config = dict(
    num_hidden_layers=12,
    hidden_size=128,
    num_attention_heads=2,
    num_key_value_heads=2,
    head_dim=64,
    intermediate_size=320,
    vocab_size=8192,
    hidden_act='swiglu',
    norm='rmsnorm',
    norm_place='pre',
    norm_eps=1e-05,
    positions='rope',
    rope_theta=2260.0,
    rope_fraction=1.0,
    qk_norm=False,
    attn_scale=0.125,
    bias='qkv',
    tie_word_embeddings=False,
    parallel_block=False,
    init='uniform',
    init_std_qkv=0.0448,
    init_std_o=0.0,
    init_std_up=0.0448,
    init_std_down=0.0,
    optimizer='adamw',
    learning_rate=0.00262,
    lr_mult_o=1.48,
    beta1=0.9,
    beta2=0.99,
    lr_head=0.00805,
    max_grad_norm=2.0,
    warmup_steps=219,
    schedule='wsd',
    decay_fraction=0.908,
    decay_shape='linear',
    final_lr_fraction=0.0,
    batch_tokens=32768,
    max_seq_len=384,
    doc_mask=True,
    train_tokens=200000000,
    max_steps=6104,
    dataset='wikipedia_en',
)
Each number is 200 + 30 x the weight over its row's rms, rounded and kept within 0 to 999. Layers, rows and columns count from 0. The size before them is the row's rms in percent of the matrix's.

# layer 7 attention query, 128x128, rms 0.12, rows 54-108, columns 0-127
113,215,157,198,186,199,212,174,233,231,172,150,242,223,246,126,194,207,194,208,197,202,184,153,257,197,173,209,184,221,191,209,223,209,196,185,221,197,189,220,182,181,236,204,149,176,178,181,193,178,216,174,259,195,167,199,173,256,129,200,181,162,188,139,158,199,225,224,209,229,209,211,161,222,198,239,191,218,217,224,215,195,165,212,173,220,203,143,159,180,221,227,194,237,205,169,243,166,189,247,221,175,150,256,150,219,210,223,207,211,209,148,190,167,263,176,199,233,217,264,186,156,177,261,242,202,231,159,197
117,259,201,220,213,193,144,198,188,206,209,204,151,176,230,153,188,192,180,202,276,168,226,235,191,231,226,203,228,156,180,214,192,275,159,246,224,213,210,159,196,205,215,203,232,209,231,176,238,224,182,208,105,185,148,235,185,231,197,161,172,183,123,202,187,133,238,222,176,228,185,142,187,184,188,175,174,193,201,229,187,177,188,240,226,166,216,217,172,208,169,184,228,227,198,182,220,222,174,220,188,195,229,227,172,158,207,162,254,221,202,244,240,218,175,190,231,224,216,216,213,255,190,224,187,233,225,196,176
107,190,272,172,186,156,203,233,220,175,146,191,171,184,228,159,206,206,190,214,206,175,199,218,190,150,212,209,180,194,183,218,230,216,190,203,175,200,202,143,183,246,208,150,241,170,146,237,220,258,189,187,134,183,180,217,159,254,168,182,181,181,127,176,160,187,194,213,211,219,268,258,250,192,214,184,196,190,196,128,193,175,198,215,228,243,185,238,199,215,188,150,244,178,212,177,157,228,181,185,200,225,197,205,210,183,162,248,212,257,159,187,191,205,201,178,229,237,191,207,232,197,185,216,248,196,256,176,184
109,193,224,230,241,239,168,162,201,170,192,164,176,265,244,219,163,219,180,214,161,189,210,223,212,215,220,265,206,168,163,175,130,229,155,197,208,237,180,221,200,246,195,159,192,201,196,166,206,191,178,211,163,170,175,218,194,197,268,232,208,186,227,229,160,219,198,173,112,194,212,170,218,226,223,169,166,220,203,176,227,262,133,211,213,249,189,150,222,233,240,184,202,229,177,150,209,227,193,213,172,154,225,220,149,218,199,205,169,201,213,285,196,211,203,198,231,187,217,205,238,193,220,195,226,181,206,221,189
118,191,156,208,246,235,209,169,159,229,186,169,177,193,228,215,206,189,181,240,195,205,228,158,164,233,240,170,213,217,203,220,125,176,211,242,213,208,222,220,200,169,152,172,214,176,244,128,163,169,211,178,211,162,165,217,199,179,266,191,185,190,232,233,193,186,174,162,122,228,185,225,168,178,184,194,199,205,201,274,163,201,166,198,189,177,179,139,206,217,178,178,210,175,157,172,221,211,225,181,151,173,211,205,183,175,230,168,190,120,182,201,246,197,208,197,206,215,259,207,202,230,140,180,181,236,174,230,222
122,151,188,238,166,231,175,215,187,192,231,192,201,216,182,201,149,222,220,195,153,239,208,212,180,231,232,203,219,169,191,206,201,196,178,270,195,203,166,214,199,212,167,214,254,202,188,177,192,218,200,202,185,183,246,179,235,175,245,240,203,256,224,242,158,218,141,138,213,221,178,201,197,185,180,252,214,180,211,200,156,251,211,156,150,190,244,189,240,241,273,217,155,189,180,251,209,185,231,168,230,171,225,173,209,193,158,159,153,205,245,233,225,171,193,233,156,176,187,171,158,181,186,175,159,180,158,239,180
104,243,181,204,210,192,199,140,183,253,216,220,208,187,201,182,211,201,178,186,228,254,202,132,210,206,181,261,212,246,227,257,235,162,218,209,234,181,212,184,237,137,183,233,164,224,270,200,175,205,173,166,220,242,209,243,219,226,186,126,191,174,155,171,215,169,155,209,223,189,153,205,188,145,205,213,246,208,207,210,147,180,227,188,145,225,200,171,200,188,187,221,197,236,204,233,190,166,251,239,195,200,146,187,200,200,204,215,239,195,133,208,219,209,177,183,164,171,194,169,246,209,205,193,204,201,201,157,255
123,173,245,225,205,246,224,194,222,161,254,183,201,242,210,223,191,209,194,218,205,165,190,194,185,218,201,246,231,201,151,151,192,211,174,229,177,229,204,218,214,214,219,171,172,181,166,169,222,195,177,252,199,223,185,226,192,226,250,192,242,238,228,262,205,248,172,185,164,231,146,149,222,215,238,193,179,240,201,162,181,297,179,184,230,212,149,199,186,239,221,217,197,158,161,171,208,227,185,185,190,185,213,205,161,185,194,225,149,223,195,278,215,229,209,209,203,194,217,186,250,211,262,223,208,164,183,266,169
120,150,218,126,179,188,136,181,217,222,164,226,200,196,234,186,194,232,257,185,264,197,247,243,159,185,207,156,210,227,234,166,204,222,229,208,228,225,219,146,189,159,187,172,211,208,220,204,186,125,242,209,212,223,158,233,176,216,229,254,171,184,185,185,210,179,158,186,197,186,209,230,163,192,220,167,219,252,182,196,216,216,181,167,233,227,215,285,179,184,182,184,254,195,199,201,203,147,129,229,172,182,212,224,208,194,214,249,193,214,132,195,203,208,187,155,193,191,245,194,201,205,216,175,181,198,213,236,216
135,189,176,180,229,263,206,274,182,178,223,217,194,217,194,262,201,194,224,203,195,164,188,233,164,188,249,185,216,132,226,174,200,175,215,224,219,215,220,211,174,184,217,220,244,200,293,245,220,163,173,229,167,202,229,200,202,187,183,182,251,266,241,258,254,169,205,198,252,259,182,169,218,221,238,183,174,208,180,219,182,188,261,218,235,145,164,186,209,193,183,213,190,182,168,184,181,255,215,144,192,211,220,173,188,206,200,179,195,193,197,250,178,208,247,224,237,174,202,177,217,208,204,217,161,201,159,217,216
111,211,261,182,227,215,171,223,180,212,262,150,182,276,187,173,186,222,225,176,161,216,188,205,220,187,198,185,204,204,224,145,122,173,184,143,169,201,268,279,217,214,210,184,226,164,182,229,198,208,223,207,197,220,209,201,197,174,198,222,148,239,261,190,165,190,181,188,217,205,199,178,229,236,195,151,141,213,198,225,220,179,236,188,257,184,184,209,179,267,219,184,183,163,200,161,206,255,187,191,222,172,199,256,165,211,195,170,155,228,197,183,185,253,234,201,213,180,239,214,227,194,164,186,204,191,205,241,217
116,217,260,212,165,189,272,168,249,204,181,197,211,174,220,203,225,229,217,207,176,224,232,181,199,157,190,244,160,226,175,164,231,237,232,180,128,162,163,146,190,203,187,212,182,204,193,220,211,233,181,174,265,152,213,150,236,191,171,157,201,199,222,184,207,251,201,177,208,194,220,181,168,181,208,131,203,216,162,178,192,181,170,224,185,160,212,235,228,183,215,208,206,236,193,261,174,198,223,190,245,167,230,218,244,200,278,206,177,161,189,246,187,176,220,155,191,200,161,252,195,210,213,228,189,145,188,191,232
097,211,175,238,147,184,274,170,222,228,150,210,207,141,194,207,219,207,210,183,213,191,229,196,214,211,197,203,188,203,188,240,282,219,220,248,216,194,175,163,203,168,177,234,208,226,229,182,196,237,183,169,227,193,202,211,244,258,185,165,251,176,167,180,209,191,232,183,206,219,170,228,181,172,246,189,265,209,209,193,157,182,195,198,153,180,241,190,199,176,199,197,216,265,184,202,216,147,245,183,179,192,239,128,209,164,223,184,244,170,203,217,185,172,161,177,160,210,165,246,161,191,250,234,148,164,207,161,195
100,184,195,203,224,192,132,198,178,206,165,208,242,195,162,212,148,142,159,219,207,175,174,213,205,255,207,200,226,194,178,253,170,207,207,232,228,209,198,195,216,172,183,170,216,250,205,181,158,152,180,237,141,231,131,215,183,190,280,225,175,143,165,230,237,196,206,163,169,213,203,224,210,164,205,271,167,195,223,186,213,230,163,225,191,229,173,191,190,152,211,195,189,168,205,188,169,183,215,214,137,222,173,180,182,228,160,197,227,222,180,143,232,203,151,193,161,232,198,156,207,158,192,171,253,223,221,213,186
108,169,173,243,216,176,157,202,168,230,202,175,236,225,151,197,165,147,182,203,192,200,153,258,214,240,196,224,225,219,202,213,158,210,214,246,220,198,183,196,232,171,163,190,206,212,219,169,182,152,179,216,132,238,132,185,186,213,274,227,161,128,165,205,203,200,237,173,159,163,221,197,210,219,208,244,157,156,177,219,171,227,148,202,225,203,155,200,171,161,199,202,194,166,186,187,191,205,218,218,185,239,206,203,171,178,201,191,247,225,164,141,231,228,178,236,174,237,221,176,211,220,184,175,242,267,218,219,198
079,202,186,177,221,199,185,218,223,199,177,212,189,183,188,161,241,230,185,230,167,229,170,155,192,173,198,240,231,217,206,152,199,162,200,179,181,195,173,177,203,232,240,209,171,151,211,212,188,224,183,180,178,210,231,184,182,136,199,190,153,155,261,232,172,232,148,246,192,166,226,261,185,241,156,171,224,184,187,188,228,196,199,202,225,199,180,206,198,161,186,171,267,186,224,249,195,247,249,166,218,247,191,288,199,250,242,239,216,205,178,198,219,184,209,198,204,159,191,202,225,199,119,184,190,238,215,145,239
101,214,254,195,201,216,218,177,209,148,275,140,191,266,230,177,226,238,232,164,180,217,193,176,202,197,193,225,170,149,211,156,181,178,215,147,161,197,220,293,184,234,184,186,236,160,182,268,223,167,217,205,232,182,224,189,208,156,192,183,199,273,243,225,184,218,170,178,196,213,198,175,219,225,206,136,155,219,239,214,235,197,216,207,213,186,182,233,193,228,231,190,221,165,243,198,189,209,148,207,225,163,191,232,179,224,205,207,153,178,230,196,223,216,211,205,244,166,200,194,247,191,169,214,233,175,236,225,214
094,201,181,199,208,210,247,187,194,236,191,180,211,165,226,224,224,195,153,209,234,178,210,202,223,193,166,219,157,200,210,250,208,249,200,202,204,198,142,177,198,214,196,184,183,223,205,183,249,181,230,171,242,191,207,195,222,253,187,186,310,199,183,182,249,179,219,186,208,158,212,136,181,165,246,216,191,189,169,199,124,173,199,214,217,196,240,124,188,221,233,272,161,201,181,236,194,173,182,245,258,199,207,129,250,133,210,183,220,210,211,212,186,175,204,190,165,216,192,202,178,185,246,239,201,188,209,214,191
076,220,179,193,217,204,147,220,215,171,166,198,215,235,180,210,238,230,192,247,161,246,181,180,198,220,188,188,234,223,221,194,196,205,187,186,134,151,196,230,243,209,231,247,181,163,208,220,192,156,178,216,167,197,173,177,171,189,229,201,143,185,227,202,162,192,166,196,179,183,213,247,229,246,181,180,181,196,176,217,227,199,192,189,228,203,164,246,202,128,148,169,231,230,218,187,218,227,235,138,178,195,167,278,158,247,223,230,174,210,180,187,207,187,189,184,197,177,191,200,242,201,147,142,255,289,226,210,199
089,206,238,197,220,206,228,221,186,167,181,275,230,190,228,207,212,238,201,225,227,208,225,172,172,200,175,252,203,208,194,173,237,250,226,155,154,220,193,204,225,251,202,269,170,164,199,261,259,226,226,207,228,188,244,206,199,165,184,151,213,250,221,174,179,234,159,239,258,188,178,182,207,183,169,139,196,245,176,164,232,197,246,179,218,171,209,198,227,194,204,205,173,222,197,217,185,193,157,194,235,186,193,263,180,194,252,238,136,171,216,271,201,226,218,210,228,175,183,221,172,199,230,215,182,186,225,190,168
087,229,171,219,198,243,215,211,234,228,222,158,135,188,192,250,243,198,206,215,185,216,212,159,141,208,190,136,180,247,205,246,189,199,208,206,199,173,219,204,191,139,206,176,207,217,203,166,218,170,137,177,203,175,181,218,228,223,174,238,245,186,233,158,235,162,216,150,204,205,195,182,161,168,201,145,213,189,242,256,211,216,177,192,157,147,188,232,205,216,213,236,145,212,176,188,212,180,204,250,190,208,163,155,226,128,150,148,198,159,230,195,185,184,178,184,204,182,203,172,204,186,152,163,157,228,228,209,172
103,183,214,213,216,201,197,150,241,204,165,193,215,212,215,178,185,144,180,257,167,218,191,262,205,187,215,234,219,231,194,203,162,253,209,224,194,216,192,182,208,193,165,190,190,213,156,121,215,144,190,169,134,173,154,149,184,195,285,260,127,145,209,200,209,237,211,192,162,230,203,232,193,206,232,217,221,201,166,232,166,197,138,212,201,236,195,200,186,219,169,174,200,178,135,184,167,212,227,221,176,197,217,205,173,194,223,177,214,219,180,155,200,175,152,184,154,256,232,198,188,175,185,196,217,226,187,214,178
075,208,186,187,151,140,194,203,224,238,183,182,162,204,170,170,113,194,224,198,164,195,284,213,229,218,241,172,237,172,239,213,162,190,170,243,207,186,238,240,173,163,208,190,259,230,169,220,161,216,240,220,119,203,162,161,169,180,219,274,151,177,202,186,157,188,194,162,212,270,169,203,216,201,227,222,196,218,189,192,210,249,177,229,196,203,195,192,197,205,221,170,171,203,237,137,199,211,212,176,219,172,193,159,215,220,178,190,203,196,245,155,200,231,211,203,181,206,238,170,188,184,206,171,230,185,170,216,188
087,186,217,189,193,220,182,190,203,171,235,170,228,242,165,208,217,241,209,191,220,185,190,181,180,198,172,205,214,196,207,182,191,184,225,160,181,173,238,286,186,230,188,175,252,171,186,250,228,157,261,197,190,216,221,213,233,161,206,197,166,244,174,196,164,181,179,193,257,206,216,214,237,185,162,143,161,193,235,177,219,204,227,222,220,211,165,228,235,207,203,185,159,210,274,169,173,225,174,179,201,209,187,236,221,232,206,225,150,183,216,174,223,217,194,191,242,212,214,160,204,173,199,162,336,200,252,181,198
091,205,142,189,193,217,220,192,184,218,202,165,195,149,137,228,197,152,162,220,156,181,185,241,204,223,212,200,249,204,160,216,232,203,168,206,221,201,212,202,148,184,183,147,244,222,237,176,162,176,164,210,134,191,153,220,195,224,236,190,165,116,171,214,213,175,255,154,180,211,261,194,182,224,174,257,170,153,170,247,135,187,190,193,211,251,182,154,195,206,182,238,210,188,165,167,215,234,222,200,216,247,187,192,189,203,219,176,229,252,187,176,192,188,184,213,206,241,234,172,201,227,231,200,202,201,166,221,225
083,163,220,257,218,219,176,154,209,159,221,183,184,250,216,214,253,221,184,242,223,191,148,158,151,146,197,172,191,197,216,152,189,181,202,227,187,154,171,213,233,197,219,203,186,204,206,183,226,141,176,224,229,240,206,230,190,177,194,224,203,173,227,198,247,188,150,217,211,135,217,258,227,259,186,177,222,205,235,191,204,193,192,207,183,199,163,213,184,170,160,164,201,222,198,221,210,208,200,143,212,205,176,261,180,247,222,289,197,176,170,238,201,204,197,184,239,199,197,182,252,166,138,155,210,228,210,155,179
087,224,204,175,177,216,242,127,239,192,153,184,194,185,220,260,214,196,134,202,147,203,202,180,209,207,202,174,198,149,197,212,275,136,232,154,188,221,206,207,166,218,174,209,193,162,216,195,165,188,226,169,212,210,210,201,243,153,158,133,219,204,173,192,113,204,199,212,208,199,201,220,212,204,199,229,206,159,187,176,192,210,218,214,225,208,206,221,222,156,191,206,281,157,204,195,231,236,173,165,178,231,206,180,213,241,207,252,237,259,188,172,184,206,161,183,219,199,174,203,215,238,217,254,253,181,157,201,197
107,202,232,234,224,233,191,173,233,142,217,217,182,215,214,182,212,247,152,205,182,230,208,266,210,167,273,167,189,205,176,183,199,181,202,204,191,227,203,211,184,250,258,217,237,176,152,220,229,190,252,206,125,185,227,199,180,181,229,253,192,229,197,236,197,239,171,232,251,230,252,234,192,229,197,224,216,181,137,195,208,200,227,240,237,199,228,172,213,206,157,157,182,214,202,221,239,196,208,165,199,236,199,227,136,248,188,207,172,200,190,167,211,168,190,233,251,234,177,223,206,159,222,218,165,199,131,182,213
091,221,198,189,217,186,182,239,224,131,232,217,171,235,203,193,201,253,217,200,201,263,252,199,196,179,188,216,190,203,218,146,219,206,184,227,131,167,219,201,206,247,235,263,151,194,194,287,229,283,222,244,215,190,217,223,197,188,146,189,205,231,195,144,197,191,192,218,263,186,190,218,232,223,195,164,175,223,195,155,245,173,209,203,191,184,198,176,236,186,186,200,172,254,240,192,200,194,207,160,229,173,209,249,148,222,207,234,184,174,261,243,217,227,226,209,235,178,176,200,198,202,207,171,198,194,230,174,168
080,194,183,204,203,197,206,201,196,244,213,180,239,169,165,197,119,168,222,208,160,204,245,234,238,210,214,203,186,220,181,247,226,217,183,184,238,215,267,200,153,180,182,180,246,245,156,205,179,245,183,193,140,220,212,201,189,161,205,208,200,190,196,193,211,168,208,171,176,231,176,176,201,189,215,221,184,162,219,233,175,196,190,219,203,216,223,182,190,186,256,258,201,161,187,164,156,250,226,272,197,244,202,164,195,173,190,132,167,223,233,157,223,253,239,191,148,196,223,187,166,227,270,242,236,162,177,217,201
080,206,146,202,262,189,209,241,183,231,228,206,192,219,172,181,149,145,219,159,246,219,215,208,220,224,231,150,180,246,183,200,132,215,250,232,234,175,210,129,200,190,150,219,206,231,224,180,217,216,162,201,193,194,221,230,196,193,251,237,170,173,180,236,269,167,209,209,157,187,163,165,178,226,225,199,177,166,181,235,187,195,181,233,178,186,247,204,145,192,222,231,212,188,199,193,189,207,207,253,203,209,226,206,212,114,193,190,222,154,186,203,210,209,178,227,157,234,199,200,119,192,190,201,171,173,214,175,238
094,185,191,188,180,225,179,192,168,231,197,150,198,179,176,196,181,151,198,194,159,191,203,211,197,220,181,150,176,221,190,206,209,164,202,222,275,232,182,214,168,167,212,172,244,212,247,155,169,129,203,217,187,175,113,169,160,227,207,225,181,156,223,195,258,164,195,205,197,249,219,217,154,191,164,238,226,210,181,204,212,223,202,202,204,200,201,171,196,252,179,169,203,165,203,217,158,221,166,197,212,226,198,155,283,234,170,212,233,186,200,152,166,175,173,221,200,179,264,186,223,121,191,173,206,226,151,199,184
092,202,238,210,174,204,196,151,213,198,260,180,222,181,196,189,178,170,144,168,210,207,185,252,199,229,261,229,238,226,188,171,162,230,212,181,216,234,197,255,178,203,184,173,176,228,137,181,197,173,214,189,122,202,152,142,238,150,268,239,143,156,203,217,199,244,221,199,222,254,197,201,229,226,176,221,215,182,164,188,196,177,202,258,132,178,134,197,207,173,225,217,199,198,216,206,209,219,203,222,202,235,181,226,175,205,192,199,182,198,223,184,219,186,164,214,190,222,214,182,137,240,199,254,164,221,188,208,169
090,217,209,191,239,204,227,197,208,162,253,201,164,249,236,196,266,229,201,225,157,192,217,189,177,145,177,201,197,247,248,146,158,198,192,213,133,192,194,204,248,218,178,235,137,205,172,238,281,218,152,211,209,185,203,211,202,209,191,197,204,220,231,220,192,220,185,251,185,166,206,225,232,224,234,174,201,185,174,191,229,174,193,209,233,203,202,177,215,185,159,169,199,260,224,194,226,246,192,160,226,229,170,256,179,191,256,245,163,196,189,252,212,199,183,186,213,195,181,225,221,207,153,183,221,215,272,144,175
097,202,158,185,203,213,174,237,171,240,165,219,211,200,159,199,176,168,201,206,126,169,210,227,208,216,196,123,224,219,196,238,225,144,176,171,253,216,229,168,157,190,157,209,248,190,219,157,150,182,168,210,160,204,178,216,191,187,191,181,207,155,197,189,233,177,218,148,206,215,250,164,132,180,165,252,234,176,213,264,127,207,213,150,189,199,186,205,187,214,190,230,203,150,183,214,174,218,197,235,152,232,156,136,216,207,203,186,215,208,149,143,197,193,192,172,166,193,210,179,180,189,199,191,208,200,167,222,204
089,185,193,249,230,174,183,181,243,183,205,186,127,242,293,190,250,240,190,209,126,222,218,194,191,140,218,201,217,152,185,165,183,207,156,217,165,232,160,211,194,185,237,208,160,225,173,157,205,152,195,213,190,164,223,216,166,197,230,221,197,217,191,216,178,222,214,222,162,229,201,192,218,199,216,233,275,210,202,206,172,197,200,188,224,237,194,211,173,188,178,162,232,200,166,219,197,179,239,143,180,240,168,235,129,250,229,235,230,187,192,211,181,152,183,232,204,189,165,232,248,183,156,200,179,214,179,180,189
084,269,183,157,206,141,235,169,225,186,200,164,168,209,239,195,201,212,209,196,235,180,224,164,154,185,196,181,162,177,261,157,172,242,190,218,195,168,203,237,200,214,201,166,163,188,173,213,232,155,207,221,242,243,198,216,231,212,191,163,220,164,214,223,215,203,161,244,185,166,163,248,208,198,206,191,196,222,241,138,208,142,156,228,175,186,195,192,221,165,195,170,209,253,136,164,259,204,177,187,230,219,181,226,166,219,217,247,234,248,233,228,195,226,187,182,202,236,212,173,220,193,158,216,177,208,272,165,171
105,192,217,208,204,128,189,226,201,178,220,174,175,254,238,171,218,223,211,249,184,220,218,211,177,165,186,196,210,214,243,149,162,213,199,224,160,176,205,177,203,210,200,238,174,199,211,258,218,244,167,241,222,164,209,216,202,208,128,144,203,224,220,177,187,156,180,231,204,151,193,230,206,175,209,137,216,206,201,190,227,177,199,178,154,167,184,233,227,161,179,175,193,232,205,216,166,219,206,159,237,209,232,261,157,217,237,232,186,146,193,268,187,234,212,152,240,182,200,176,207,231,113,176,199,202,239,194,170
085,193,209,218,212,213,225,209,197,225,221,219,181,208,231,148,263,230,170,254,151,204,181,153,180,147,148,195,246,230,210,127,173,163,227,191,167,204,214,160,228,223,194,262,130,187,230,181,183,238,144,198,216,153,196,193,146,202,201,167,177,198,218,233,183,235,174,217,216,204,221,231,204,208,174,180,226,196,147,231,197,152,190,158,200,184,121,196,184,175,176,177,202,220,201,202,196,235,256,182,175,243,176,237,167,201,252,240,190,209,168,244,205,169,238,179,204,184,212,217,209,217,196,191,186,260,216,167,198
100,155,232,156,166,179,229,227,229,226,193,179,190,254,243,202,254,245,225,253,174,209,210,179,186,153,188,215,180,167,210,237,198,165,170,212,144,189,215,226,175,212,194,239,195,170,211,290,173,234,212,206,213,194,220,206,201,207,149,136,213,272,214,209,121,164,205,198,197,201,220,215,247,214,228,136,223,193,209,218,210,226,200,172,249,194,164,226,203,182,162,182,231,237,232,177,200,193,226,125,199,208,240,181,176,176,224,216,168,158,195,227,193,221,215,152,231,156,179,224,226,231,201,202,214,191,207,181,211
106,204,146,234,143,170,187,197,213,135,156,170,165,237,244,188,194,194,186,228,210,153,173,198,181,174,261,195,207,169,149,224,198,210,190,290,200,223,196,229,196,197,202,126,188,194,198,185,139,218,176,214,206,205,172,230,161,225,174,143,222,167,194,219,221,195,224,197,223,165,165,227,230,188,196,180,201,229,241,175,200,163,176,250,210,254,239,220,240,245,215,167,197,237,179,179,221,222,240,140,229,162,208,228,169,232,194,222,248,225,166,191,193,221,170,178,222,243,196,193,240,216,169,219,205,169,219,166,195
103,211,178,198,207,173,192,180,227,131,201,173,169,243,239,126,230,215,247,243,285,221,171,182,177,161,198,254,202,221,218,225,164,208,202,236,165,147,165,204,236,181,186,198,145,192,151,188,227,230,159,168,192,175,228,198,175,194,252,247,198,212,200,212,212,217,154,228,195,164,171,167,246,207,226,148,239,225,194,175,216,206,210,194,192,195,206,226,203,202,195,228,236,189,218,187,201,180,188,244,238,137,167,205,148,178,192,210,211,186,205,227,176,208,161,182,157,186,150,273,186,188,143,192,166,190,217,212,211
098,250,213,192,205,170,217,220,226,184,230,183,175,194,235,176,210,277,221,193,241,203,252,193,190,176,191,213,202,138,236,191,154,249,184,234,137,174,201,219,225,165,214,222,204,210,184,285,220,244,181,221,259,187,189,165,189,250,169,213,193,248,231,164,192,189,208,209,220,234,220,176,197,223,240,161,211,209,187,194,290,200,191,209,233,196,188,147,230,182,214,215,180,223,243,168,191,210,192,176,232,206,232,191,179,233,145,163,192,203,234,256,211,195,260,270,189,160,190,189,209,205,188,176,216,228,233,197,206
109,226,210,208,246,196,196,194,198,178,219,173,206,173,201,229,197,190,191,166,198,181,186,282,223,207,182,170,154,192,257,231,229,184,223,202,198,179,257,206,217,209,156,252,257,199,218,256,250,175,227,250,172,216,218,217,221,227,139,188,216,180,183,185,211,118,130,210,190,177,211,194,196,239,220,175,189,211,218,158,222,202,232,214,195,197,186,215,219,188,202,205,176,167,283,194,158,219,151,175,214,208,216,194,245,205,219,261,216,137,153,194,203,229,237,204,220,194,204,188,246,175,209,144,246,226,165,234,200
122,242,154,235,230,190,183,226,206,178,189,253,198,231,205,172,190,241,186,175,164,175,191,185,175,181,202,135,216,216,217,148,138,191,224,232,216,204,224,194,203,161,207,208,181,227,216,130,162,184,183,158,224,210,238,240,221,211,244,259,183,185,169,261,199,217,171,206,212,201,165,190,210,235,193,222,225,231,197,192,197,236,216,157,205,264,207,142,207,195,232,195,106,174,196,181,212,233,194,222,170,234,137,186,186,195,177,214,201,224,215,214,243,229,216,219,180,202,181,233,194,147,141,161,219,249,191,159,232
087,194,203,195,204,195,267,137,213,159,235,156,124,238,263,173,223,241,177,251,206,200,166,202,207,193,210,216,173,143,189,173,173,275,175,290,170,168,149,226,206,226,217,219,160,183,163,187,209,247,191,171,199,207,194,169,212,246,216,227,186,211,220,211,202,200,189,210,194,216,213,236,267,165,221,164,225,211,197,178,210,198,200,242,209,223,174,166,216,189,218,195,224,252,181,155,246,232,205,169,235,155,186,238,174,249,184,185,220,204,229,225,196,193,179,168,237,230,165,215,212,187,164,191,211,189,220,219,222
113,199,186,189,194,216,227,184,215,248,205,188,240,184,180,197,179,167,181,160,209,200,221,185,217,254,224,202,182,196,149,279,225,181,196,238,244,194,222,231,161,185,170,173,252,192,180,177,200,156,226,183,114,217,192,225,230,170,285,224,203,181,198,237,237,216,227,173,180,251,184,204,193,202,216,250,207,191,229,229,187,228,201,203,180,216,252,168,211,242,246,238,209,172,200,193,196,181,225,254,180,168,207,139,216,172,133,167,200,216,244,154,214,187,156,215,195,196,228,184,164,128,244,210,191,173,187,201,217
090,211,196,160,196,178,218,171,187,192,189,228,233,213,188,164,218,161,168,206,153,197,167,185,224,209,192,220,192,224,222,170,239,212,162,217,198,217,111,196,211,246,187,168,173,198,158,173,247,176,191,185,250,197,191,194,224,162,188,173,275,218,197,192,254,247,157,205,192,118,245,263,200,191,214,212,225,232,205,192,165,194,187,196,193,209,221,197,167,217,159,167,233,168,138,255,227,202,210,245,244,205,175,226,240,181,197,248,217,247,187,187,162,232,193,165,165,231,171,188,209,173,171,167,263,190,221,187,183
088,164,185,201,184,214,188,148,162,255,223,205,169,235,218,211,181,201,204,193,184,201,178,209,199,145,200,194,198,220,164,208,205,123,206,218,203,242,161,161,207,142,170,167,205,192,278,209,158,206,181,186,151,169,159,227,145,178,223,188,170,209,216,206,182,213,211,168,173,207,213,132,208,226,217,169,223,194,212,252,177,166,191,166,166,207,129,246,200,158,195,165,260,217,189,195,211,192,193,247,163,182,195,202,202,135,205,135,169,171,169,204,232,242,227,214,184,176,139,196,198,169,238,184,193,187,217,175,245
097,199,200,191,164,215,223,178,192,173,229,212,149,245,235,166,223,248,214,249,178,230,188,151,183,197,182,210,183,169,177,159,171,198,206,232,172,240,166,216,242,170,181,242,149,172,207,194,153,207,185,154,267,177,180,158,194,252,234,195,175,202,233,221,173,222,184,208,191,247,219,200,205,220,181,162,229,195,227,207,196,182,201,184,228,209,110,245,211,181,222,187,219,223,222,147,272,204,173,183,196,186,164,245,156,189,229,134,198,187,166,263,213,196,216,152,206,227,169,204,215,221,160,184,185,197,251,231,184
101,197,237,198,215,247,301,151,176,172,227,148,187,232,235,227,218,197,166,203,239,244,153,189,205,198,212,210,200,227,209,230,177,206,194,249,148,201,191,183,226,168,166,173,173,156,195,204,185,159,220,184,265,196,179,177,217,190,192,201,205,222,225,249,167,158,188,146,177,194,224,218,218,231,236,181,157,184,207,214,213,174,196,229,234,208,169,175,251,204,196,206,154,216,216,156,208,196,232,125,176,202,184,214,139,204,225,128,183,148,210,174,216,233,178,214,227,234,166,187,204,253,209,187,218,231,233,233,221
098,164,165,258,196,224,158,189,193,229,221,122,171,222,188,192,140,167,208,178,246,222,194,215,209,224,219,174,179,179,145,245,171,240,179,256,258,173,227,142,187,187,172,206,223,255,239,142,170,225,172,190,119,201,167,226,209,203,198,217,211,158,179,180,235,174,216,161,180,178,177,202,184,179,221,235,181,165,224,224,194,219,170,207,151,244,213,226,196,204,213,210,198,218,163,226,184,195,201,213,176,132,235,195,229,146,154,178,243,171,212,202,213,220,193,221,168,239,211,192,189,167,232,169,181,164,188,217,202
107,199,207,243,183,194,234,210,227,194,130,182,217,191,196,148,204,160,225,234,212,204,242,207,176,192,233,174,142,224,180,168,186,208,180,155,230,148,185,222,141,238,218,162,223,186,141,229,178,207,179,212,119,198,179,192,163,191,187,190,187,158,215,194,195,238,246,205,246,188,143,198,222,170,194,192,192,206,186,203,171,190,169,140,185,224,223,199,182,228,174,206,255,244,188,197,205,179,181,230,153,134,209,203,202,204,249,256,221,222,193,218,218,175,206,154,232,242,231,211,150,191,169,185,136,183,252,178,205
105,189,228,209,197,164,291,143,194,200,234,165,203,184,225,195,213,178,201,207,172,136,185,147,155,253,196,205,193,162,252,198,164,153,180,160,198,142,221,257,224,180,198,210,201,206,189,206,189,160,210,241,249,241,212,209,182,231,208,192,258,214,168,139,179,215,195,207,170,172,247,203,220,257,254,241,218,219,231,201,228,203,239,188,217,215,163,190,200,185,191,196,190,221,189,171,245,192,103,192,205,184,213,199,202,199,217,219,176,226,200,219,199,203,217,167,208,167,237,237,190,197,265,177,190,191,225,218,250
078,235,170,189,186,207,241,214,202,213,180,209,173,159,182,235,253,239,156,215,140,220,196,176,203,153,200,158,222,215,182,194,214,235,193,209,200,260,180,191,215,177,222,222,212,193,196,214,178,197,209,169,173,185,214,188,214,225,253,206,156,172,240,228,143,201,198,229,227,268,227,217,194,191,164,191,212,187,200,221,183,216,164,200,191,223,220,115,214,177,198,208,188,211,212,151,201,172,245,173,152,238,163,207,187,235,231,211,195,214,183,261,215,132,217,237,208,204,151,243,160,199,106,247,239,254,227,187,206